{"num_hidden_layers": 12, "hidden_size": 128, "num_attention_heads": 4, "num_key_value_heads": 4, "head_dim": 32, "intermediate_size": 512, "vocab_size": 8306, "hidden_act": "squared_relu", "norm": "rmsnorm", "norm_place": "pre", "norm_eps": 1e-06, "positions": "rope", "rope_theta": 43200.0, "rope_fraction": 1.0, "qk_norm": true, "attn_scale": 0.278, "bias": "none", "tie_word_embeddings": "early", "parallel_block": false, "extras": ["local attention windows", "paired heads", "short convolutions", "capped logits"], "init": "normal", "init_std_qkv": 0.0442, "init_std_o": 0.0, "init_std_up": 0.0442, "init_std_down": 0.0, "optimizer": "muon_variant", "learning_rate": 0.00978, "weight_decay": 0.026, "lr_head": 0.0147, "warmup_steps": 108, "schedule": "wsd", "decay_fraction": 0.785, "decay_shape": "linear", "final_lr_fraction": 0.0, "batch_tokens": [16384, 32768], "max_seq_len": 256, "doc_mask": true, "train_tokens": 122100000, "max_steps": 5106, "dataset": "wikipedia_en"}
Each number is 50 + 10 x the weight over its row's rms, rounded and kept within 0 to 99. Layers, rows and columns count from 0. The size before them is the row's rms in percent of the matrix's.

# layer 8 attention key, 128x128, rms 0.103, rows 80-95, columns 0-63
111:47 52 57 48 48 53 68 40 54 43 44 59 68 50 63 49 68 67 66 56 39 65 31 51 39 58 53 58 49 51 49 47 54 33 48 41 54 56 36 58 53 55 43 40 39 60 33 67 46 40 58 52 57 60 53 40 58 50 38 56 49 44 50 39
107:41 63 50 55 29 49 54 40 54 21 53 31 36 38 51 64 42 38 52 49 49 49 61 67 59 36 39 53 63 49 42 43 56 43 55 42 58 64 51 54 54 44 48 47 49 43 65 58 67 47 60 55 48 35 49 45 45 44 42 61 47 60 62 51
112:40 45 54 49 56 44 40 33 52 49 58 64 55 78 59 44 45 48 42 53 55 39 52 65 42 56 45 47 45 34 37 43 51 32 40 53 54 38 48 45 65 43 62 54 37 56 60 54 73 56 34 57 65 62 37 43 37 56 36 42 63 46 55 58
118:43 53 43 47 39 54 54 52 42 54 32 35 49 64 52 22 38 39 56 40 61 53 55 44 47 42 49 59 59 43 68 57 61 54 62 45 69 63 53 63 57 47 68 74 45 49 51 56 68 45 54 48 41 46 44 56 36 60 59 48 39 60 53 41
102:63 49 55 56 57 47 64 40 62 36 39 77 54 36 18 44 46 45 59 47 46 56 40 43 64 70 48 49 33 63 47 41 47 61 57 57 39 39 64 36 40 67 49 46 50 39 48 35 44 57 42 57 41 57 53 35 49 55 48 64 62 48 71 51
106:45 40 50 35 44 45 59 57 54 62 56 47 54 52 55 27 80 52 52 37 49 50 39 36 34 52 53 54 46 44 46 51 32 67 48 41 56 38 47 39 44 46 36 53 56 44 53 39 52 53 44 45 31 55 49 71 45 50 20 47 46 37 46 50
101:53 57 67 54 45 55 65 42 45 41 45 62 54 30 57 57 58 46 56 43 42 53 65 25 38 59 63 64 36 46 54 47 39 39 47 39 48 53 48 33 59 51 36 55 49 45 59 48 63 52 52 73 48 56 31 54 58 45 49 54 54 25 62 45
097:41 51 65 41 42 43 49 48 54 60 64 55 39 41 42 80 40 52 60 67 43 67 46 61 43 31 50 50 46 47 61 55 55 61 43 58 52 48 39 59 49 41 47 41 47 47 58 51 55 53 63 48 54 56 22 49 33 43 56 57 62 44 55 50
123:36 48 58 54 38 43 53 43 40 47 51 42 41 45 40 64 52 41 59 56 58 51 57 60 56 43 50 64 43 54 46 66 40 50 34 48 59 58 49 59 48 43 54 38 51 45 56 52 45 59 65 54 65 72 39 41 45 12 26 67 46 52 68 35
105:68 41 45 48 39 53 55 70 46 46 51 70 43 45 68 53 35 48 49 65 54 36 58 52 59 53 50 40 48 58 48 41 63 54 52 33 38 46 57 53 44 44 43 37 51 71 51 54 32 44 38 56 35 63 47 44 43 65 63 52 43 41 55 50
107:56 48 56 37 71 66 49 43 51 53 53 63 50 47 61 40 53 59 48 50 47 65 58 40 37 44 53 58 68 33 55 67 50 46 44 51 63 48 50 44 33 46 42 54 46 63 59 63 53 39 41 59 36 53 68 29 50 64 44 54 43 68 50 46
113:46 33 34 54 48 46 48 51 44 42 48 45 38 57 40 42 38 43 57 46 45 46 55 55 42 50 34 47 61 69 51 45 51 69 45 66 44 44 51 31 45 50 52 52 65 37 53 49 45 65 53 59 61 40 56 41 69 47 66 43 12 47 60 42
109:54 55 57 50 59 56 54 41 46 52 47 62 52 44 54 50 61 51 39 48 59 44 40 45 56 54 32 34 41 50 54 44 49 38 52 45 46 49 50 52 73 37 47 59 54 49 58 50 32 52 39 42 75 51 58 46 42 35 43 39 48 38 39 60
119:42 50 68 43 54 60 50 48 43 23 52 52 53 64 62 74 45 65 51 60 42 63 42 52 48 37 49 39 45 43 33 34 70 57 55 47 49 49 45 43 37 38 37 58 72 53 61 50 48 47 55 44 37 44 40 48 35 64 36 53 52 43 66 35
118:25 57 39 59 50 52 55 52 50 42 47 48 50 51 47 39 53 54 67 45 39 51 62 64 52 40 57 39 45 51 56 46 49 42 58 51 58 65 47 36 59 55 67 48 40 49 53 58 43 50 45 63 34 35 37 35 54 42 44 64 41 36 36 40
110:60 66 39 37 38 58 48 43 40 57 51 39 60 48 63 49 52 49 67 34 59 58 43 35 56 54 63 56 48 48 64 45 30 67 50 36 55 57 58 68 46 37 61 53 25 55 24 36 45 52 48 40 47 59 46 59 57 49 44 34 40 42 46 40
# layer 8 attention query, 128x128, rms 0.104, rows 81-95, columns 0-63
107:42 56 50 46 68 48 41 53 56 48 57 54 65 58 61 53 60 55 57 50 50 74 38 72 25 48 41 67 44 40 51 47 37 43 35 52 42 34 30 44 44 55 54 61 63 60 28 62 50 29 50 52 51 58 58 64 47 51 53 56 51 31 37 56
112:41 51 59 54 62 46 49 33 50 48 57 52 60 73 53 48 45 55 47 52 55 44 55 58 44 55 43 48 39 33 34 47 57 33 36 52 59 40 46 45 56 42 59 51 34 57 63 56 70 57 28 70 53 63 44 52 31 60 36 47 58 44 56 57
104:55 96 50 56 39 57 57 51 37 30 53 46 45 51 34 33 48 58 45 43 68 53 46 25 70 46 49 46 45 48 56 55 54 45 39 56 51 56 57 27 42 53 48 56 67 58 43 53 51 51 54 58 51 49 53 52 44 36 50 57 56 47 62 52
106:38 42 51 40 50 57 43 61 39 64 61 30 40 57 79 67 55 42 34 59 52 45 51 65 40 43 52 53 65 42 49 52 59 54 48 44 49 57 50 56 61 32 59 50 45 65 53 67 48 52 63 39 65 42 51 61 47 51 57 44 39 52 25 51
110:54 63 54 74 54 47 48 44 52 48 46 52 53 47 38 65 22 52 52 63 51 63 59 71 64 48 55 41 51 54 43 48 69 37 48 62 44 59 53 63 55 53 61 44 40 57 39 63 48 45 52 58 69 41 49 36 57 50 78 66 57 55 57 45
110:45 40 44 46 59 45 31 52 44 62 51 44 50 63 51 48 45 56 42 60 56 43 38 78 62 40 35 39 61 58 46 57 56 56 52 55 59 46 50 63 42 47 62 52 56 56 51 48 42 49 54 31 53 50 72 52 43 54 46 46 47 81 36 49
095:46 46 62 52 53 53 52 61 58 51 61 56 42 43 33 75 38 50 66 57 44 62 47 52 34 38 55 57 52 50 62 70 52 65 43 62 48 49 51 53 39 35 44 41 60 54 59 58 55 53 66 49 57 55 17 42 31 51 49 56 58 41 56 51
119:32 42 60 51 41 45 54 49 42 44 50 39 42 48 36 60 50 42 57 53 57 50 52 57 48 45 52 66 49 58 46 63 37 54 33 43 61 57 49 58 44 45 59 42 53 47 56 51 42 58 62 55 64 61 43 44 45 11 43 67 53 54 68 38
120:43 62 54 51 76 52 41 31 52 55 56 39 59 55 31 43 48 52 54 41 55 61 48 56 43 46 49 62 55 42 49 57 40 49 43 68 65 52 35 48 54 54 52 57 45 38 47 49 70 55 58 54 55 38 50 60 56 42 29 48 57 54 49 61
109:57 43 59 35 72 67 49 45 48 56 55 48 50 50 57 44 50 59 42 53 48 57 50 43 32 49 49 58 68 47 58 70 56 44 56 49 52 51 52 45 32 48 54 55 42 67 61 66 53 46 54 48 34 53 75 28 48 55 56 55 36 72 49 42
113:50 67 64 39 55 57 45 48 54 56 57 59 67 43 63 57 54 54 49 52 52 53 45 48 57 52 72 54 49 36 51 52 53 31 52 38 58 52 57 72 53 51 53 45 34 68 41 50 55 35 44 47 41 56 41 59 34 61 32 60 83 51 45 61
113:47 49 42 47 45 52 46 60 61 54 50 35 50 54 43 45 49 44 62 51 42 54 64 58 46 44 63 65 58 55 52 63 55 64 50 55 52 42 50 54 36 63 52 39 42 54 46 54 70 49 62 60 28 55 41 53 55 65 57 64 55 59 67 38
115:37 47 69 52 54 68 49 44 42 29 49 55 53 63 53 72 49 67 52 56 40 63 35 56 50 38 46 41 48 49 39 39 63 62 60 49 50 51 42 50 39 35 42 58 66 55 56 53 48 42 53 42 37 43 35 48 31 59 44 55 44 42 65 38
112:23 56 50 52 39 45 54 56 48 36 53 48 47 59 44 52 59 44 71 47 42 41 61 39 56 43 56 39 36 51 65 42 53 43 58 50 60 64 59 27 57 55 62 45 49 52 59 48 34 47 49 55 33 31 34 26 51 32 50 59 46 38 34 42
114:39 38 67 54 54 45 59 58 54 32 47 44 33 59 36 50 55 50 32 69 45 35 47 56 44 43 40 40 48 52 34 58 59 33 50 60 53 52 50 33 57 59 41 49 70 48 77 65 49 53 56 55 55 45 57 44 48 41 59 64 56 66 43 43
# layer 8 attention value, 128x128, rms 0.101, rows 64-73, columns 0-63
093:38 50 40 57 37 50 53 43 53 59 51 22 42 59 43 55 33 64 58 76 50 48 15 53 28 65 44 65 52 48 65 40 64 53 46 50 59 59 54 56 66 39 62 32 46 55 53 29 52 42 51 36 39 50 53 47 47 42 51 41 31 53 66 54
087:51 48 39 42 49 53 53 36 65 63 60 45 48 61 60 31 34 69 42 58 58 72 31 43 38 41 50 57 43 56 48 38 49 47 40 38 42 37 47 70 62 35 53 51 63 65 55 61 50 58 52 43 62 58 64 44 68 36 34 41 38 43 39 32
088:41 46 57 51 69 51 31 57 47 59 35 35 49 44 59 36 65 62 44 56 50 42 44 47 40 52 52 41 46 43 45 40 46 43 60 49 60 46 52 49 50 47 33 43 43 47 45 40 54 55 42 55 33 75 58 28 55 52 42 52 43 67 23 60
078:58 54 48 64 54 62 41 63 49 49 57 50 28 32 60 59 52 56 42 48 55 53 57 62 37 55 63 55 51 44 61 67 52 54 54 52 23 47 40 48 56 62 46 48 66 62 59 57 41 35 50 40 65 53 48 39 52 49 43 46 49 55 59 40
084:57 39 63 52 75 68 51 54 38 50 44 39 49 55 65 39 19 44 28 65 43 53 64 37 48 39 54 37 48 43 66 74 53 50 41 53 52 47 33 61 40 56 48 63 60 57 54 49 53 49 52 53 73 49 55 60 45 37 62 29 56 51 39 57
083:51 44 30 45 39 49 78 64 46 46 48 57 45 70 59 47 60 60 46 57 59 36 47 49 56 54 57 53 59 57 49 50 47 38 58 43 49 49 40 62 48 60 63 53 36 54 43 46 47 44 61 59 60 59 46 51 51 43 58 57 36 42 48 58
080:69 53 41 56 41 42 50 44 45 36 53 71 49 60 37 34 40 42 59 47 43 58 55 55 38 67 48 71 42 55 61 44 51 58 36 38 53 48 58 61 57 35 49 57 45 46 40 50 61 39 53 53 46 46 54 55 41 57 60 66 48 63 40 70
089:56 36 62 47 55 53 38 73 32 55 39 43 56 50 52 50 52 51 39 54 57 52 52 60 58 36 35 55 49 57 62 50 44 37 47 48 51 56 45 50 64 53 42 62 66 41 57 50 36 57 56 57 64 46 56 58 44 45 53 35 48 29 36 44
087:35 54 47 47 69 50 39 62 57 42 41 44 41 35 48 58 52 50 42 64 35 46 48 41 38 50 30 38 39 66 34 60 46 60 60 43 49 43 46 36 52 51 55 60 52 53 67 44 54 54 42 52 71 47 58 45 51 75 52 41 33 41 39 30
084:50 43 64 27 52 67 54 48 49 44 72 51 62 41 60 45 54 44 35 63 49 57 36 30 35 55 45 46 43 53 54 50 53 61 41 50 50 56 39 46 47 40 41 42 43 52 59 52 51 41 58 40 41 44 52 22 50 44 54 36 59 38 43 68
# layer 8 attention output (transposed), 128x128, rms 0.0877, rows 64-73, columns 0-63
096:50 54 47 55 31 48 47 51 42 55 52 21 56 53 28 84 56 54 49 57 58 42 37 49 34 69 51 68 46 50 59 60 46 53 45 38 60 57 63 59 61 42 55 30 41 50 50 55 55 50 39 44 32 48 62 53 49 30 62 41 42 56 62 50
083:61 54 46 49 38 35 65 46 52 58 48 43 54 72 65 57 54 63 58 45 64 61 57 46 43 37 48 47 37 41 44 42 24 62 42 43 28 43 44 55 61 27 41 45 58 64 63 45 47 42 59 45 52 51 60 31 60 37 46 38 47 42 37 44
084:53 41 58 54 73 50 34 50 62 55 27 35 61 33 49 41 56 31 47 56 41 54 57 39 44 63 55 36 51 55 57 37 65 43 55 42 49 36 46 58 47 40 53 53 56 73 47 45 66 53 42 56 47 63 48 32 50 47 31 55 49 59 33 70
080:53 62 47 61 46 68 39 54 47 56 53 54 36 48 52 49 45 67 38 56 47 60 61 70 40 42 60 36 44 39 43 52 59 61 53 40 48 65 38 55 53 62 42 40 63 68 58 48 61 31 54 40 54 54 38 43 50 54 32 46 57 46 59 47
090:54 44 72 52 56 63 52 50 50 50 62 40 46 52 57 43 43 35 40 62 53 47 52 53 61 52 34 48 34 39 49 61 32 62 33 51 47 51 44 54 41 43 38 58 51 62 57 48 62 52 37 46 70 43 54 65 53 50 69 21 46 53 42 41
081:47 62 41 53 53 46 54 51 52 56 63 60 46 57 64 42 58 39 48 50 54 42 48 54 50 51 50 63 58 51 40 52 34 42 41 53 41 54 38 53 46 57 56 41 35 62 32 61 60 46 71 64 47 52 49 51 55 45 77 57 44 54 39 50
085:53 42 53 44 37 34 54 51 38 50 57 72 57 70 30 32 24 41 66 53 35 67 44 49 37 53 49 58 60 45 65 57 49 53 51 65 53 41 68 57 43 31 55 42 53 32 40 25 51 48 54 46 41 50 52 69 44 55 63 50 67 41 56 59
092:50 42 61 57 50 63 55 49 45 45 46 49 50 55 65 44 54 54 39 60 52 59 56 58 63 22 43 42 60 51 45 49 55 28 51 37 48 59 34 54 57 38 47 63 51 54 54 38 45 35 55 37 71 47 52 52 50 42 54 41 42 23 50 58
087:37 48 50 42 80 63 49 49 51 59 30 47 33 36 55 50 43 32 51 48 42 45 51 45 36 42 37 32 42 69 48 63 47 54 63 41 50 49 50 48 45 44 64 51 60 48 61 54 61 40 47 44 65 35 65 53 61 56 55 56 37 44 40 51
083:66 42 61 43 43 60 66 58 49 34 60 53 50 44 58 42 58 39 47 52 50 46 47 33 35 53 54 57 43 60 56 54 57 66 35 36 50 79 45 59 49 30 52 59 56 38 48 51 47 38 49 42 45 38 54 27 39 55 38 49 62 46 50 63